{"qk_norm": false, "tie_word_embeddings": true, "init_std_qkv": 0.0469}
Each number is 500 + 25 x the weight over its row's rms, rounded and kept within 0 to 999. Layers, rows and columns count from 0. Numbers have three digits each. The size before them is the row's rms in percent of the matrix's.

# layer 4 attention key, 192x192, rms 0.0471, rows 82-127, columns 128-191
122:501537456545517458496525502504488507510487488507533510510474508515516508488503477533549484501518519488505486446509504522526518539490469515518430475513522519533483527484503448473472550464486480
119:506578499452478457482455488494508504491481458453517489504519554507490477489535501491506530520496521493477512503475491491484496474495502548487500502470448483466529526499547477524483514521508456
130:560520509492442492511487545504502471514534493496460480502489535511476470514468484494502511508538503476492510518501528500488506498499471513474553477506529476503477542504542526523469507530472480
110:526470490484476507494511521475496518491520486496465493493503531517485515454543510509514524476543496481499540519480521494515509486544529499515484456465520464500473530514525494542536491457573518
112:500496450536530501501476500503514486489507501511471541489508463468487509493472485520515487452471517489520470475525484501512479465454488473460545508543515510495504458458461499484474472506510459
118:483475487497466483457533504508493523514509468597457456538525473476496513482517469484516499519520494494505454523501483511548522499476463506493499516504522514474531476505503479537467451459484519
123:497557492511479499519508520516516445465517499462496466506465499502499490528507479505521537475493519486505512516530494502503531529488474569499489513509512500451528521452509523444502542528480502
119:459509511489527528495517545540519503483472528513527519482480478509492472497497476480520488472450506501494507501504443498444473540499548520514486491538500503528525478538553482516498502482495497
121:538500522486491490510508501473484457479480539539507514486515504480485528510489472511512515480467517499565512513467491474509507535487486471540480496474538506537507520528423536521494574486519509
106:515483508512508535505501474507493494493533480489520483497514495508468462502487496511500545532493496437532449552523509498483466507499499476491497500527527483522443508498501542529534484487527523
112:519436520520501518475534518558473545493584482522506499483479505456450494498491555493495529493493462521514520491506448465495513514491502531520488481518520475488520496501524480507493513511438505
111:472498510468505481478503546504513491504482492542491534522451475509504510456529494498510494509465497470475517497502481528508489491539526480446463563488485522497510535520501498484484476564488504
114:505500524533487516471489506489476526477489529477485549495543494528517501510493479575498509500515483482518508512510519479509442494566465533517528480507475495490532519481506528490451516554495517
119:478494512486484505499511488482517459496524508515514520512514495511543491525536512504524479459460531483490498533496503548504440506517499499564552493511473502518528484505517494489450503493522501
109:500493536483510495501480464486528523509505512505487505537480523561498429501482496500454526532497504440453523504513495473448505520540497477488514529478543475478514499503507499438495537514471493
100:498479499545528511495538521497462470529454534504523501537445445542531505518511523491518464481522517500506515484503534509502529555478517505505472467478493491480487495466520514490514503506494464
108:498487495471505459460456454482501503526490559544467459530502500507481545518504489515539492502500495514479488486500464503516507507490528482523486530525485462477439481490468484505508476471553485
106:532489490500538479551512530424544477452487527500491532489523505488491519524470479527508513507480534513488512492465499450463527529498545476464466483510477475517538467496546532506539486474495507
113:526524488544492503539523514466475498522500481506569439475505491501493467526473476475515521492529522502522475511496451492510476457530465540486497491496544463499531503510459471468510495500497514
097:454549530506490542505486497513507483489512530499497459503512518505531501512522490474521497512481498530477503492484500488494472439517464478487471474514514474465497502514518500542500470547519423
101:528514485525528487515488548483495488513523436497458527490490503518487507512502483473514517488484498484474519479489501517487495534460484509517553531470527474521482530520501511486541514541518471
100:487515455491535521486492487475532512505505512467481526469539534520531482508473502478497563464531490488502535493549523521488532558509508525543510498452510522479541497507520465506500546474532512
118:490509494528472482489478517483522485457455507446520518495496514496492534501490457516477498537506461559518481476528538481552517491520465529494492496509476486502506477524509488519448498540504510
109:470479476492520499482484533444548446522516483488511523491495455481528553511495529510570480479545514518504510574520487526471492456504507493514476487476519471517537527543482523487489466507511529
108:469485478523505464494498514501514511498468497497478532486505492489550490518486546547476529502498513516526508478505508488515490443514504522480519451513539479515483533492519515483483486490499536
108:510489516469496509460515493531540513525461534516463496504438575509484498514490461499473516489469572535492526491515498483438529518482494528548504482504467506523467508533507513524481475476572513
105:522481496486494453545531544502515524584503513490515495498470524485508520509570517506515558461475507477538464494506471489484457462505509486527485516511500521548489513510469472512496502446539480
117:484508504477473513540532506544490520549500481552530497492493508491469511509463553481505510477472495515502501555471477518519510493484492543504526536482483515479514496497522526473454485480458500
108:516510491498489455495503551501520510526496507464491483530499461461485501490498544535493479544459482474487502545494469485505467514527520503535507486495488528491484525501466522515530491483501508
111:532515481503528535496505467496522492507523527459511541533528461498515468525487508511507542460496496515471472528529487492526451496498535470494494479523507511462496481452517519475518496525537454
102:478543499470539530454472480529491505528507543559499516496452512523488493510442486529493517499491510510511519486504499519480494507424512529495449510517488502494494527498496459506533501473471510
112:520507503536498548479547478530459491476523504505468524482516503466490498516535504478513520483528478590478533493526442499498497524523482481520485489467493501528537497456512488492482500475539540
105:510555497493485478487542479501539523512499455518548503500553518497485520503550540496501481489528514492486491469521496523513440492499536449512504568464454481519512473493455512473519498487516478
106:502515507534501497485448468526508489481515533500499516514527492532507504486521498495484484492498489492516510495485479512517501525505496519513510504493504517523513473506485487480498536500447472
110:499506475524493522477503547468479490516544497552519531444465525519544519502514451497515482495522474461502501481491540509508526517559476488470502497501512555452506516451496547503499526553501494
108:492470520519503506496504527547498547487515503545543501533499509487499500486561486532449506480487539533523478500474500521528497493468507527485517512507517519474501499515545493444486481485511508
104:550525509522490519508473465480494476529502468521502516498520505518496531518492491547531506526473477541555502502499496523493488512457490495457509461514506516502537464504512505480486490511507504
102:532464503529511534476532508474520501489505552469557542497507508495516452484508510523485522508553524460525485506499503529458537526496516487474535517500461491468514493488488492494466512486483549
105:472466504450511542531460468513462524525527545505513484522514513478503481509523467517549466466509487537482527457488508528501506480525511456466514490481535516520528486501514509488515467519479522
113:536496504472521501481495462483505505532462489501516526501475516498492534470554532508510537484539527506503472532518492477515556457479521491522519534500474483497512505462520556470504515512531463
106:519534476519500514548493491484444505458508505493471509450469506463496512454515451510539537470537502471504482525475479485478526472470469525504481519512464521456451515509520514487492495508515526
111:507489525489453480543516476446495529535469462493518502494485474509504516493562506477494506553524485490519530537539537485514479484505515504477470471453516490470494527514488567486470558491515475
110:533538497469546503492526474475497473521548515462467509526474462497462534528472479511502512529487516472533496514500535504557470547561477493514513536530482462498459507526499444505473529495480507
116:512505513524506535503500475548473483512466511503523468500515522494501455569483504505478501532507503463531489496514512490489518494458495445536487487458507457477497515497529499460528505505454452
110:479556456490490509510486495489528519506463530497475525489494498464518502528549517474521487473535477528489537469492499486554515527518517503504514492468517496506518498529462515458507517525472534
107:520467497482481511481535479486510525517506504568501511516458537498519486476492503544534514479552523539458496483464488507495490499489513553568466456476476509506460503508466510486522529466508505
# layer 4 attention query, 192x192, rms 0.0469, rows 83-127, columns 128-191
143:554524526483543464545464478473514453482487528500506503525492509454504502535435492467471480528501495535481519492483502537486501482490491543498508500492480476468506498499511467535502513490519460
128:518495517520486513486494555516520509496494508482462510473451467473522489442465486486453466516537520506496480525495500496502515497492504488486508492481483513515485502484541482527529503482446510
138:496487435448486485506518530483535503491478469494482455478501550494521546495473485461469538489565516469487544528463484513493458488467528477497463492487472519499473516502494493509515506518528496
124:505502489497538498520475521511478544472469526505452525538507459448497477505523486510459436487482489497514496493489511456500497496498468517459527547495534520483467511490463475538509455466499498
131:512515491531490486531548503497492515527523521565530512555510486515493525479498493498517515498489490494515500474508477443491528461461521512497497494486485510500516494483495487517477477507453501
127:516519509513505500525465508477504557512494498499525517463470512481519443465486478481447557501506511525452481518475495537559538523491478552463522501515477494475531489507485495457472510485507508
135:482489507546504497495499496524524513534521502483529513489462485494509456471471519483504464489510469474548521480546473475489497526500493540529478470520492542495539507475531477517512509481509505
127:505516524503505486496497494470547526500556518493498547453493530537523534464481468499500515495519539524517498462521463507486431486480482475513533525464513493517487446523501544522445488458501509
128:482470486483504503499491496527471517470489490452513496490511530525462480502482463484497499508524537500464476531482494505512460478520459526501529515537458544516478505495522478522527472491530510
126:494451469511503507539473504557464568504533504505519484460489514463472461439496530485507506497498513493536483509455488497497523503516468479509497503461496543498528500507506461500487512531486527
114:514510506513489511495512561492514503490479473467506466526533485515525507479517522531466474520504510482538473474472491502501494498466509503449501475544508494447492477489500489491442495511482479
129:535490503558491492538471475522465500538496481444509503507491486522495490522513533530466500470513459496453503506481512504509512515541474451453505507467551501530508486474499503495501501514480488
125:526470526510487492555461509488493513556509484539498517495532492507529502469524453469539503503455465506510481517477441511461502469545500495496526538489505488494480503522467523521457505514524520
096:490463517467498510527484454458528523505484504511521492539526490545497433515494474507453536503475497515433514486502507512466516506539479463476497518467506489488500516505506488479510547516506488
093:470473458528500488519582513479476462511440520518485509534457484515514504506511555481501472502525502546511471460518507489506513533518485500516498498476510474477478504485494522481522482510532483
097:479506517529491466443446482482508502491514501516494488496500467473480561524531518536506494536484480524488499507515478502483523508491513463509514537478503453516462480486481496492518476462546478
095:508497513495519493533502537459505494468500513498514484478530489512479515537469456498525519480485551520462484494473480474492541550467491491463510450505481526509511481473526510543528491504492494
102:475480511532497503542500512456471481542538477496517498474524504507468462521477477480493517457510523474538462493488475480515486497502502531469519483506551498478524534494434483476496500503520499
089:496489516486500528502493464496503482480516527513455519494514534532540543506540466518487513537474496499505485527526488460464478486527492484456466479505526453462501522513553480535508494540525453
096:502492494484510495508520519514490500508515446488508500521488497525489519509489467450500513502491510495474510541485527536473469516439501500490578540466488506563495524561513526477525496520542532
088:509492497482490500534468471493543506521503519480476511471556531489512484521466530501472533472552491515529534490505485499488541511518561538528476500452536561526528476525543509471515526485533503
100:494502495498474464493540512516500511489477492444545530529485509512469526492469414522489503521491493584512487471513544479517516500526495520472494494486475505538503494486524506499493501495501532
101:493476509498528490475447528447525463517528495487535481505484471480489513511497531524528463447528515544495516563530482502521496466497501510519468477501520482506503549506477503486503488509516499
101:507469499502519493474449511538519531482433493533509520508505497510537487499470525539493521510515522509501534461503501488509448476516469487518530461513523475495481517441512506503483492534518518
101:539508504483521505491477468536515489499466532495457524481456533510514458521511488527489514476459548503502500487500511488442540520474537501527482455498463517511482533507494496544498473500556523
097:539457490473496488534488543505525518539511486504492531495481516486475523481553520516493542487475505472514480519484485485527482478486486510496508505506507532538499526458461505516480487449521481
099:502488505471529502526508502519504520540496473531516516544453522513468502493481525498510511485496509540513489508503468489529529483466496507514529522451487510496503486478530483449471535509476490
101:507478516491521493494508516514523539529487503488505468531464479501506464492493538534508506469471436486527501554463455477497422539521521536493514481511481501477486485493471522504525495475479498
097:511492449498556539516482477503501498484507528462519520518519467507525524544479478491496542520472498538505476479532516486513470511493536481494494511516511491449482509470516513465533512547553465
093:466522488521524503466459497488501500543515541509494528466479497535496442530472477510533486504472505526539513501510480476479503495421456516498462563475466468499490513501465449490517502473496511
100:498501499517556546472539473513476465475486505488477513456503517484484482544504518505503504470501470547480508484523419467485462502564497491503484488436495458516524500526496524529449507507539542
098:489559463523509498511514481477509509508488469473520502516498541488446519522558514518516456498521495445502518481491513536511456509495509493469515569479484468523500467493450520472501505483496500
095:499518504534474542491456474535454492491519514499505535524526513491530482455501511483518492519535506500506478502494509506501458516498469526544517518515540508514515487504482499473543531469487507
095:490476444511514511463520549499456479526552515538497526481490534518509507502502463492510492492504489489519508501470528534492512528540471492508453498472497532467495484468525504506496531555523510
100:494509510511479490474451545536510489482509520506539517497508514467523513481553492566454490515471523495499498508511494505517502476502501505513561504483495533479517489538547478441480501498511508
095:511484540524475534543455475492484493503515442515517523510494506519490510517460499510525483559521519512522488512523481492503515538496518489487546453512503533508502495505517488486512495474509521
099:495428486511503538478524524466519524523482542484526535489519510482503486496459496497500536499487495507506489503541522514482549536513525516491550526473489492501502471491507498491460524498491520
097:467474499446511522511451448501505519520517535478514512525505477490503517514533442472523518463513499518489495507496487530496545496521493476459503547495535495491529485504480490486523479509494495
101:496513507520500521482480479512557506504477472470518531519456513458481497490549526512502528474528512492496491518535528483537589477460490482517484511507480479496502499493541538489512502506507481
098:503519504509522562532526521488436512474524514534456525465447509451484527465505507534502525473538484476482505527502469497488508503464444490500481493540494507468456514504500479495460519510509504
100:495511511486469472543486499472497510538468475512504470509479491501500497490537536481511510512507515489501507541517537547530486483499534523481454446475501528473522476488507526494441547479501466
100:544500506465509484530530452489507474521507502470455491484490446519487516513447485511470471536490473472538481528505499492543488508522465482511523458520487522537466469520520487524490520491493512
107:474490501535519498508468482499497475523481498488534474495527544509530458531502485496493524517484499501544505496521510481483517496484477483529496493469496456490504480507509527513504527479486468
097:470533505526463500524453504459495527506473526478486546466491495489535508510509509474503516464506433533512553501482527484529469541518521501526496494492500492494528462499489523467511462530477527
098:541477518473503499494542455469527531537513544523489487495493492475558476473484460555513486484540523554493483498480500514466492494521527507560500457487489520501518491473473476505531515477510501
# layer 4 attention value, 192x192, rms 0.0472, rows 64-125, columns 128-191
108:525487494500529513499538458516529521450491528473490488500485478536486480472469509503513474493511482546512492488505485496519527508464483491525540495488466504508500512472493483508517473542489494
131:516519509522516465512510507514482486508510513492477524490504489528532507514480479501482499480539477546510468535502541535527490487503503493503521500487471506491470552480452485466493492529481443
128:494497467472474491484469495488476517552526501521526552540483528473513482496461527503557494496516479468536526479437542468527477531533503488486485494505520513511549554511482485492501495529533505
120:490503513501485517550475540481545474478506509504523473472526522529496510485528552509466526531452493519498524493482466492468544492472473478513495518521538518509489458497501509471485528489474499
116:512483524514484529513461533539500504472538477537505490510512542484488498500538515515507488504474534511486488466475454456464544538519465504533483439459486507476483487479507491506484487538531486
119:463510502479472462495492485512509506489500460483500497467513497458540500523449539532497459506503494492555508477533578440485483493459456483560520462522511497501460473503489515477552550539503493
115:490539479522484491517509517540499518535501484506491508476480517507484483499502481509518460500523481480447525492512537501431541466552514495536528541492503473509494497506513519490511523503474510
117:460493509507510508500525493473508489455538492540494529500512512473498500550541473490479496517507543443533493516486525513484470521503477456495479518535497504547523543487490487482517502513535502
123:530471474473513507533490531496512497520498512502519467505470487470544482466508499540484478498481470498485514523500461460499503519478513496491498468486501502529477429524478547480507536544458505
105:447500534521500495487550482491477521464463538479481496515487499449484512473514491446516491514480547491491545450512497498542472458461522462522520449517528497488508487503496464489501506510476461
118:485524487520461531480469497488490492488493523498472474556485532456477515542476493462463466524467510473535463520507475498468461495515443488486467504469523532515515498495483492470478488469516568
117:465482505499465512532460546514496452535513514557530518453498483488501507454491531500490509493508542510489471534496528476525533464507514511540554492496459489504466476490450481510494526551494517
113:523504491521489484505499521537477528442512581524461517493503473463523504516494482484461499546521493550506530567557505534494488521473501465502512491454496470496495513508489470478524532522496503
125:498469491483534512537516490519494509536547464482487456518506500492485484469459469461514496482520507465477500506538488467516547502504512551501542491523497506476489462518489487479486529510486487
127:472470484502532488476498492518463535513512446494480505496518529465508574509531495506514532489554508515528514506508495528467522489500526453485542479529480485510452515510473508495499523498477469
119:500477480515506440490567452500476495510488523538511485471532551490515504499496471516473499457466487498509503522508557488500457498468493463504471486561471508489511463554497489477496503505483511
107:453468465548471535521514470503493527495477539493491497512480514466529542530472480495498502530488494461527494528503557524486457526458496463479472503463516557527503517489466470456505496481550500
124:479538473474531496538513502435523481522556489521533536465467497511474507484489464499487480479501468501467482529487518461550473483507458533439517464530479443475498534524509508505484508464529509
109:473515539495506477551504497467461522493460491503478548457482456519535537504526539506532498495510488536539510485464497484510474482518483461511486505500487517500458547520516490494478513513519471
114:492501473510506494521480480529508504530511517470543497498507499461507496500487444501511504476520498507520517512510527468483451490455517513481515504463458490450473524515483497498466498525498546
125:480501496495489524475505504486532485531483459478525487485513533503476510526516500538516507549459458475527470451482509527473456503508527491497464476501510508517481472504488500484488484488502525
126:516474490472514510513509505477488549490529524534502512503522501464483476497505472497477445471498483538515504517522557486501533503524492500465518527508498461498494515520477540458489533513531520
113:513492460498528477493536502526474476450477490469490535501561505491488445482488517497511489496553506528502523475520577486502501492507547539518518523506497464512490442528465526515521531514508478
118:512522497499482510511494459520509498489539486503449536493546498473508497540529495541495506550530519475554440463461512486507508486497482474495518524499474512535494497519527522499506521504517489
121:493492446482514535513507482465483484522485478497532514513490522509452537483504472503515507501507488496503545471489542520475511496539499507487491519461488463531482523501467483515485482495507491
117:479493480500479501506488472502499461514505493523514469538473488489509491520501515442544480511515499487518500487501495521498478527510462518519540502524454484541532477488560507473549483508531518
100:510484492545538535515456513525524455527512425527493515530460500515429515493520511506484508499515512453489512497476496531499507546496493533480486461444475520495534518506484496492511509539531501
115:502537532530471505443542487504500447478536498486495521494518493474511509463477555521478501489506475537477497489537474490493509498469542504506483521493480524484495550519521523496497509494486483
139:508494506537500487528511487466508508511529496512467510514483491482512543467528487534489456453514572511457503494454504436523515496529456484471549540541508492509501512464531516475501496497497504
105:510483512501504481495467507489507509510532486535498508507577519481524539472502485503499526526430485490509476510475503472481487518509498522499484495460512490495543512457540495515501485500529480
114:481475515566492439531492483484505486485485480483478510495493510485483529479476491502505484499487510492514466480465489484517501491498493458468486513464450505484469506522512549556486510540487523
104:510530495501492507485517473470502529485523468548526548460493521537495494500430467485525503466537464488497474483536479511468524455537495502483540481459504474482479512543440485494491528495489480
090:472494493514488478482487531497478500505479478539485476536509494529536520550517499514476509516515529469507486489526482513509504519463496503498508456479548483532500510513514539495482515465453499
081:505468502522513510510499501478487494516508476506477426483438525480451508463538477530506478521475518508512494472497543538470469525475489488519519499483502457496489441512456517522526466492478514
095:514511492482519534496489470521484501502496478486497503529523473526525493514495502468479513531515519446482471500505458510508498529511471466492504414500512546501516482500486486512477527522499543
081:420469495483506466502483508525511490512435505491519504503534511485499531530480488498517478479481481491477533459443490494553519541493486439496474494532485500542474473516534521507518453502498529
084:489509467490480544479508489496531529530514484517516497485484530508506511467487520543522480499453520521508463505459547481487496450491491553507531521532511486511528470497521496486530459450485452
082:455471475509467554530529491497508499516488500479513477520499500507487531476500494469506476507487503493496496464488458496541466532523510510499507478487518488518497488494477531536507506493497495
089:542487514477534478515509475490532522523467505527484476534518507495500543555526472472504500474523575555494464499553516462466497517481507494462495455480463482502514495461499473513527499506495461
081:483477483496510522489484525524517495492493522558499508497508513535500493518504509484454526465488518500494506506496513483469535496526477506513502497495485473445452491463487516515493513535478510
090:531522531495469482511509461498509465501484505505503517501482475519472493450477472535505443471490529537506498502477540495497517507499525478497533495535491472500482508492491515502480453510469570
081:509492488483501505486450509499506526494460497470534507506522498459492490531508510472440503497463498488530463468542488521506466506492511513511516479493484423516517464506485511484468549536489517
090:478535574491476512499502525455459534468471476519498514452507539469560505498512512487523531529529466536521521470509487470504486499520564506532511515518529495521511500513496458511456523473488502
089:513509545462497535507526483539470509504509470506504532501494515507486526499518522490508486483513443488549477460490508547498513505524523532484545499488465552501513456509547537490486487485486492
087:483529516511519502543494483494510475459484510537520472531513480538484464530461484497492505532485502478488530517497497551466505515478514513500513499509507506508483494471498505551494507473459507
083:545515491519506494487510545501539517517472506536509449492505482511495507533458485555492515521503528500498502557495491510487523491493499505514501450516505524526492506523551490509477529532491526
085:521503508467489490533484526510466501477490494510457483489512486508520507495498487465495498433498568512488526536482460473536471468464478488497478484502493490499484539490506532553476526549563496
089:512473504531473500521454499522497511486477540496478512532470537495506504494495512540432529472466482512485524481513505479505472471482522513502521510524480520474503503483501490513511554505510516
085:506489518504575442532485497503470464516519488475467490459507522488478487577521484492493480469522534501525500511496482501524527506517510522526523525530503515543531502505478495507478509519525514
082:461511498492543483501508496487497466560532517481528501493511535496506441495483529517488508558493491515504503521531497509508472495488464488460514495503466523517496477487498512493502492491546530
096:496456493503451491456524519464523508514494489479495506556510564508511504475489499480488461505457540536535479470549540481503452488508549511536523509525512517497498516459499476500509484526473477
090:518483508518507511480498492498534471517550473492452521451494511530520516515509470477533488518490480529511500511480524482482487508508512563462467548464491513470508505493514519507483553512505463
088:526469519466485484542490505508520491526544489488467482479522541507516517491538505515482487499494512456515490540504495495515497484512552529496479512500504527515513499523507503500480508504435497
087:507529502505501477526461477536489486473504484532536501503485503520483566494495508492475441531502512462498491519496520518496468565491509511454486509485500511501513486526466477498510493539488498
094:523500502495498491500543537532499496432512531489525503500522490562540532524477479480514521492475521507457479519521505501535509470483504486526456478464498524516437541496487501500510490493526559
083:484503528509467504469511494513493511520493571492525458529463488526521529464508502507528489529469454470465501518474517447498457495531472494478471519520481496480486495473553485498520517464511497
092:496453536517484541496531505506456492454544483499500448491483508501508467505463505512501536511467460503543485477509518498503517498495514504520471538515514469438457530502461448475487468556479498
087:504494501507492489524489470448492504465546493489458492490516498495479514491504506469520522526465508512463474453468491491520468494506467566492542483502478474508512493540510464497538516489493463
084:494520471490474499478518491469528540511491504492437497530493483508478499515514513498508511519506469524483548511517515511490537548475490498478512517535515537480513559507506508481500487509553492
084:536483498480461495447543483495509513513467522506519476499507552496531476495457490530488488460522494483504527466495566509503497480498491506466497480504505481479529542485472513476537526494468500
084:512503488484520505503523521485495533536455483491517535479487490490500493484499485474503512522509508458498483481465540498549474499492458500535500482516481528464484493436493525532524456498488485
089:473483537512481528477509499539465486490487474495498496468510534500486486523551497497537492488507541536483463491508469497486464465477502499484453486508496498522452562436511493528505499490518505
# layer 4 attention output (transposed), 192x192, rms 0.0586, rows 64-124, columns 128-191
110:458496490458551503495495486513488548551505541476505526513513514479509503491531507473480549484520492479466494504520554505502485468521484464517488563562501525515506486518526540529482533571477520
129:511491506482517478522493550506478500509508489515492503433519527516463447481517477493486506502471534478488517472449519490523510540449489539464504505496519539476534454519514477466499532513461537
129:534560516514485518495520529497509476486501492469456448472484472460523533453531472471463491531519537523511479527513541485505514447491462511466492497524490469500445526501504519530484538500533487
136:503493511476508466498419476493539516483525480474476519510467493489484519499511453497512523455504504477468524498487507502509441512538539491515535521511508520491459516525489454481517488458538514
120:509528516507482451455488476436506479545445482499474500495487525536535564508475500492513499501501458522495478510491532516489464504464514481461520495489509471548525469504484499465487510476532540
121:553471529503490517516446487473519456514496522520479503496510493523502490479511510470534533512473475514495557520501481512499540508536489505496513533482506518479537480513497503525510467532489508
117:456466523533490460452533547495536505478551478523541519509495500509522484474472480504517494504474502468554477450504490485525483547489496529475482505510515522506499549497495509499491471481481551
122:537505515508491502529500515510493521540479494477510489494526496508531486462528474460452492528450515521503496516506452510497465505511505557470475545473525490494497484519465478511477469466504499
120:521544496497472462528482500495515497508540461503495508479538488486482529487507541504494497529442504500532501471521502485512444509490508500550513510534506509479522481510483481496492480488489515
108:559492429489517464495456477513487513484510498520543513492485443482510540488474527502502528477506490539482508495500497521496519479476517558531489498468503493515438537527536516499523521523502480
113:504516497497467496509513544470537469520467472498509485540451499523516499523500490585522557511515523488443505505510523522507529518530500536463509523484497484475488528511475513482465519511467464
122:486517504467573486473495494468480476497482516494484477513524526507513529532503506516493455499462520508497546498523512514475495522474500463486479487470536501491501517478530480551507465487515495
117:470502551465490511536493450492550473541483469494536471503518551520464495468459489518498550531500519484466486498468515500527532541486461553521509511514524514494497515492477498470467510497517539
126:497537456499448528468491466513529477528550513523438519490545506486496474521493536491502477527496523486500519484506497516507522498532494501493470507466502489536459538500511496539532469512455536
131:501516520506524511473471502517504469534479510510499558503482491489511479499500484507487444500480507490504469470512484466501560504479487536460537534498506539516516490501492474525478512476487534
124:560465516479478523486491487523474534490498483473505478453496491522491448476490462510480494536486544460510534480499457511486545528511490524497544516473523498556474512472491528540480470492488539
110:534530492496487528508470544501492519488513465516479504494535465558472500527519542527499505497495519543509512503491473490543491509508508553476557521477546439494483475493492495500493510492470503
130:533532510464488453522520541491517482498504522537488498501523485462484508509468518497497444499506532498548521505484483505455520474504530505503482563443523446516519524509476506488521528432467502
108:526520485513581494479482481549511495496497499512509478502459526483450540519467511498513547491522482504496502497496530491488563502495503511490501485488499520438455482484501472504502526480480484
116:530520504526506496537491505512468506468474494480476513507475504509486475503481498504481440520506487492481478466482514536511535492508451502440472504511512475547533547515525470496477528545511506
130:481524470532472506481533515518476455460493497513517489485499472537503525527527504509480478493502491516517520506533487503506474518551531461540528498523466490494517494497479470533463494485507505
132:523529507483486469541522549481497499520495490482501484491519520482530458457447474485472548533551497494464499495492508489481482465474474507464525523490464512522519532494536449536516487509471528
112:504517494516487528476511526454498520494542525514496473466541532516465507518459452464482510515516493543470522484532479471486471493505482510515490485493504494550507494491494495485550512492439517
122:501482498587508525477519511529485528531536495544505495530524438501505480483491522471488487493468519514471494520459467458494500504520477535518502546506516480476515484503490494517515478493485544
128:497538514518498493517507517540500518469532507532484514452503497527494492517498517503468474514535518493521526490487495508474473512488507543486486530526464467486525496533493493491536470523522443
122:459503507483457527483496482515497510529493473466512479500532477506547497483478498528464491515497459498472502493523577498500504517521503466483504509457517476474510521497492544513472482529449490
106:464533529468522482468508485513472493491532477549505509508558487522522499532568473551485482526490470475550511483519491474488516477557479499502473518509514478549467494511502465517498517490550491
118:456479492488501477491488496489468543500486493519494465486528530506520452542511470465494544471482479505501512563495496489488565488468477494531489503496513493486545513508462514470477521508497525
140:468513510470509483507512538552502529527471526510522498505503475472529465489474595493480493485457519549493508477508479514485523470490514550513459535489506528483525508522534452545516536468478485
103:481495485469432540485522451478563467519441518475494495467468502524518486504518525519528503492511504473534520508480512498486498496509535464535539508519511482481507503527469547487489540466539473
117:478483512492521507480488469492482535491508492471521520545506451494489459546462501507479506530499483533479521505509509493448503514533485477533544479487541472534553463524461508512506544486454497
112:491495536517522491483503549539467451490490537475455470523509503485529500508504466456474459562493453518487529500461503529511501532503536473499508471502490499499479526476515474511489499522502522
102:534512515486539530475518500512501509501541568496486522463500511475481472482515543462522514485453510501453510513478476510483490460526500464510507524497468515489485485475474484535503501542530515
092:480466473453480520468518497528526513469496462451486507530561466474506509506519487488473529512524485496521506538494507481518594463517505510478498480533509524510532533510540477493464528498523532
124:474498507508525439496456525434515478485465515478532482467493492468523464506511561487497465506458484566502498515519494475491504494477540503504502501453455471437519518492485492498509484501492476
088:565516497542527522524535507481500468485553492497540485506477482482514463469480537511524500492524514533508474549494497536492487457516497513518519488464473488447534544466456492468487533504481487
096:508498482485495489530526467493488465482446468456485493510497514525497512494491441514466521495549477480468510497493530535516488521518494468459470474441530485491516478462496528521457520534504528
103:543485517480511469468499504536501492510530499524488515463497526506502477476491483496478523498464530488486492520477527493460538491462481534525499555506502528509478504514508472467491502502490497
099:503514498535442549485509509501470509443535511447503517479525460490493457455542456518490479481471462449523532509491479537537496484500485500531556556530506502490490499501511554491458506550500517
093:534503503501496507520497485488477519481494472471478500516507511476527537485523489486523477523548444536495474504537493492538483476483521485497512496523508505516532503522512510515537507512485497
100:475503478509487473460507517485469518496535502504494487504546493494485494530535519458476536507517483473453508532512461530495457481511514457474499529461531504521517493502520534499534572494532444
104:514522518470494493501510512479519472528523520554483464475493524511537534496543489480566492518495507507475517497474489492497542536484511542463464499522513566472492510525519496513517517478531494
104:519457418496497504480523488522524527518544495482499516553505467487480498470517471511515483479472500460511489544477543528490518481511468492494472515516505513534474511501475546497531462503514484
101:530459459463504440514504490452551481494512477482482471490511480470541517505507475534503517496513524510487501508490479485492517483464494507527442535501540454522495522506442488521510488518536508
099:515451484496488536491495514482503509509511470466504498472479525472538520475516524494488541501519472501500487512494480457520516453518484515502500500509510511492519493527508501482487463515543525
103:465495480483541542485480460488485547482536516475502493504501496492490472460549508451503489457459469509496503446492498488519461482510507487492478530503468482460501496463503498470512502483450497
102:472518517511526517457485477494533474524498536473533528518521493496501513529509490509485490525501424472526458467548516497484507532520507476511546495505484520494543468491489480475488504473482527
106:498492496471506492470565527494506487547528464546550505463509491523515519504500498475539477526521507491520515497512503512509539522512498528507472514480524510533540506559539476454489491500468510
094:489520488503436513464514522491518490527493539495514510520460522504540498481464511526477492585509468517516496491512521479475486476514504465497448449477474509477479494492525483501473508511470491
097:539517495473469497495456500495489521460537514508478498507523490523524550486514431452514482491510526454494508499514522511508517532515512486554489494512519476519448505496514507555505476491514477
108:500564480505561507526477456518423499502526492502477483469519469487489483515519466521490517490534495471482541540460460489477486490516464472481492502513481456525468503514488505507501508468536527
102:487489523478504483524504512501488548478467494476514508531474483478485499499531543531477520487535507428499535487478492534497525513525512509494552507526509488511499486485501522487508483472516517
098:493483484520535523473509518517490506471490544469551555526482484520496524533486485529505521511528456541468514489489534508512516522481488477483528502514512493501488522470549523485548488531569523
096:497459522511505562482511511512531503497497538452519524512489510461484451520483505509523558471500528550477508540497448499485542481551527472545506439472493498474496523493545506520498522488537503
099:508536480535510553494454511504521501538492495509506516481520484471500483502480565512503489541489482513538516508513473502520489526504468483459536494502491468478563480508480498486498501527476452
088:492492480499546516537516507484513484498551452500514512481524577479486472544502473478504505479508506560544518506517500525502520513446525503482497498501496535520523484541473495486516499526528522
108:496540469472512459520502451491562541531492517496469509545516501491485509524577473536469463442530530522477517476481508485486479505504503524493524527509501526547509494516492547492484512445561485
097:513470481446503504492519491548517495522442499482499521505473543507523498479585456530477508463508459496507490476518516492497556497473532461488437511527519535504485481463494530488458487520504482
094:462474512535506497494480520485490449488501497530537497450520501475534540512522523516508473494493499488521493499510478501488501491548497496552486486458492490543524470496467504514500478482457515
092:492532505498523550503455508511506465502528488475474530489489467498441543516520468467496485529486507503503507505506486514472531575506516476552501534508492507523438459534517453537483457497520500
093:499506522513522527495448493499489496479525494490483480525504530494504485509483489522495475513489466511460530493499436474473503548473492500499485501486539462513512521565491465503496531479535512